python train.py --n_layer=14 --d_model=128 --n_head=4 --n_kv_head=4 --head_dim=32 --d_mlp=320 --vocab_size=2048 --activation="swiglu" --norm="rmsnorm" --norm_place="pre" --norm_eps=1e-05 --positions="rope" --rope_base=8230.0 --rope_fraction=1.0 --qk_norm=false --attn_scale=0.177 --bias="none" --tie_embeddings=false --parallel_block=false --init="uniform" --init_std_qkv=0.0186 --init_std_o=0.0 --init_std_up=0.0186 --init_std_down=0.0 --optimizer="adam_atan2" --lr=0.00121 --beta1=0.95 --beta2=0.99 --weight_decay=0.074 --lr_head=0.00962 --grad_clip=1.0 --warmup_steps=554 --schedule="wsd" --decay_fraction=0.869 --decay_shape="pow" --final_lr_fraction=0.05 --batch_tokens=[8192, 16384, 24576] --seq_len=1024 --doc_mask=true --train_tokens=182700000 --steps=11885 --dataset="wikipedia_en"
Each number is 500 + 40 x the weight over the matrix's rms, rounded and kept within 0 to 999. Layers, rows and columns count from 0. Numbers have three digits each.

# layer 5 attention output, 128x128, rms 0.105, rows 100-127, columns 64-127
501524508522545504486518508511501507471519455508466539494535533521488504504514466510441486496473412438447428571383548498511487564347552533608625364450559628464453497599476479529557397469486433
485474482496472491530502525505521520505523509491507481502483481486516502502451481474549534482543519503424496444515506504446416536612412487549511517454494555509454582485413463438538551497512476
484541486470508503468514424482523521521523498535511465528483475493463470556482504513504519447488587599506499461548453487534481503519525475497490481455476531463590507433554485473503525577426461
506551459534512455534502487493519489501537493475444506460535491541487517491535467526505532517462495439543405489560464474431595539497426507517523467485597502480587568517566533439636461551614419
545489501499542486480524429513530489497502487429484493473494457527481474479544541521488457459462547500488465506491544535492554491445545530547452554543459488482557469538517440471535572458449538
485488569494488490514502452471500466472490469479521488445468494491467505506555545456422503519500494432520512518440497497534480512489431559500531434435519507518464522465492451586553514562389517
528553440499572506519486561501528501472541520510472456542552449512539510495506508539534538481495398499501446435502554430502522522416540467555481560538463428530518420489505566471447502604566574
487483619427486539514506467508467419494484507527591488519516500489464485500536554513446487539569469488511492531506579445475577485543593483450496564519395566408483451528574561483534413487618332
557513431520592529499485509498522540547468477493461488500542488534536454470478547520557458500458476562538441548507465543465556474509449435512501512505477499499536561544531495533548556503532486
541469503447515547519536553512490473497531523470580478544528567451495517523535579555506476513598448420452430517438512474538413502523577491497587496480485563390463478493406557486510545507448485
573478509508507509506539567516490480488501491404558474520537476474520536484547539552521456498565461560475469530445473481470493387592474495452567555596550482441501528447540477482401479574428500
492490485568489507392605506521479544440512489561471550556411527513541471448515500487545545491473511556623525614475580595491536629532602522514690399426557419362385494489481483493502662582551568
497484503532503505519486501437493503456553504477485531491479506488495501523528513482482503474482467505589484454471469562425436545587493549514423523492469488542541561545435495413447544580481476
434549479522451466502519501482476534563460567550475482491491498474480499530509451485520486450482510454417466474496593560402510491523450500581544567527501588652537474460516589531539508571541550
453459470498421475497478521540565493419511508488524450559466439464495574522451463560580501447524592462476491539577467509467357564427374514610503453532545496448491441516580442546459463442556502
530494472487472504452496496525510518493512489522476525539462472526506482478510484456506558462460523501554546516572449534479388537526512531507429498477496564464526518454434553509486494530531461
437460490485534506549473467486477503508506486525479509538524491516507495530465485526469498492466578543586484515549560524430457495540451421441463471521422618576472540448424560360478468467548558
488480496490475524477456505493499506451536472514556494541498503454500514581484504506482527488542414537507605441471573485392511403576526574489544474525536387645553448422652342482522472537432446
436508488519508464523507530500466501483534505496502523552510457474488528495513485538514569488502557520663487494525542380513455358380430617539526498531506512473430476453476565545611622441537414
455464479491544482522435501502468488477506532474523535490523517512467529495548498505454524489517506496556487577539515443563565649435615485489522581514513492469558441498474535416437513595404389
495505476496533495513462483461466515541560513436443552473501503544529456546598468504415487505427458447489521517518497514496510451491483435519524500435426442443461538542542404479441469484577498
501509528476552501531499481487509448453469494479473475561459458522465451492509529518468496541450457495555484486600464504488502497481553476462518398523584447452507528582577543582512471415552522
506518478500465496480426525521441513486518520485522459451476450470562514567496523526551479491543519502513482506579505408514497512618531489496547513528458573571443512555477620459501412468486486
483488510502488488492540513552515496513535503483478511499445502521557504456514477471511516525502520492470387527470532479479515533560565453438516560572567545505608547483421571542546540599480380
522491501491500512497515496510510498542518482517523530489526513531511505472470505511501507516500549513452530365523442497557573533499476519537587546530529470468453440521506464361457565492534515
513490473483491537455510525531526496435524510549527473491447555462546498530451529500578516437543480510591505429518470486525405450417548507483471541508538505435557503475584424492510461366564501
521483537414483557474551577541506445492498509519562497591518564477482500516535527559463474527544462552534328410489531549419562560457532433478456540484494501504505483548433560548526494563526411
555462534509497518531514535467456471524524501495566485533508534444534528542539513556529489502564515284419351394543396327470540463560611522394608548614644501655375693472580365623594420514487500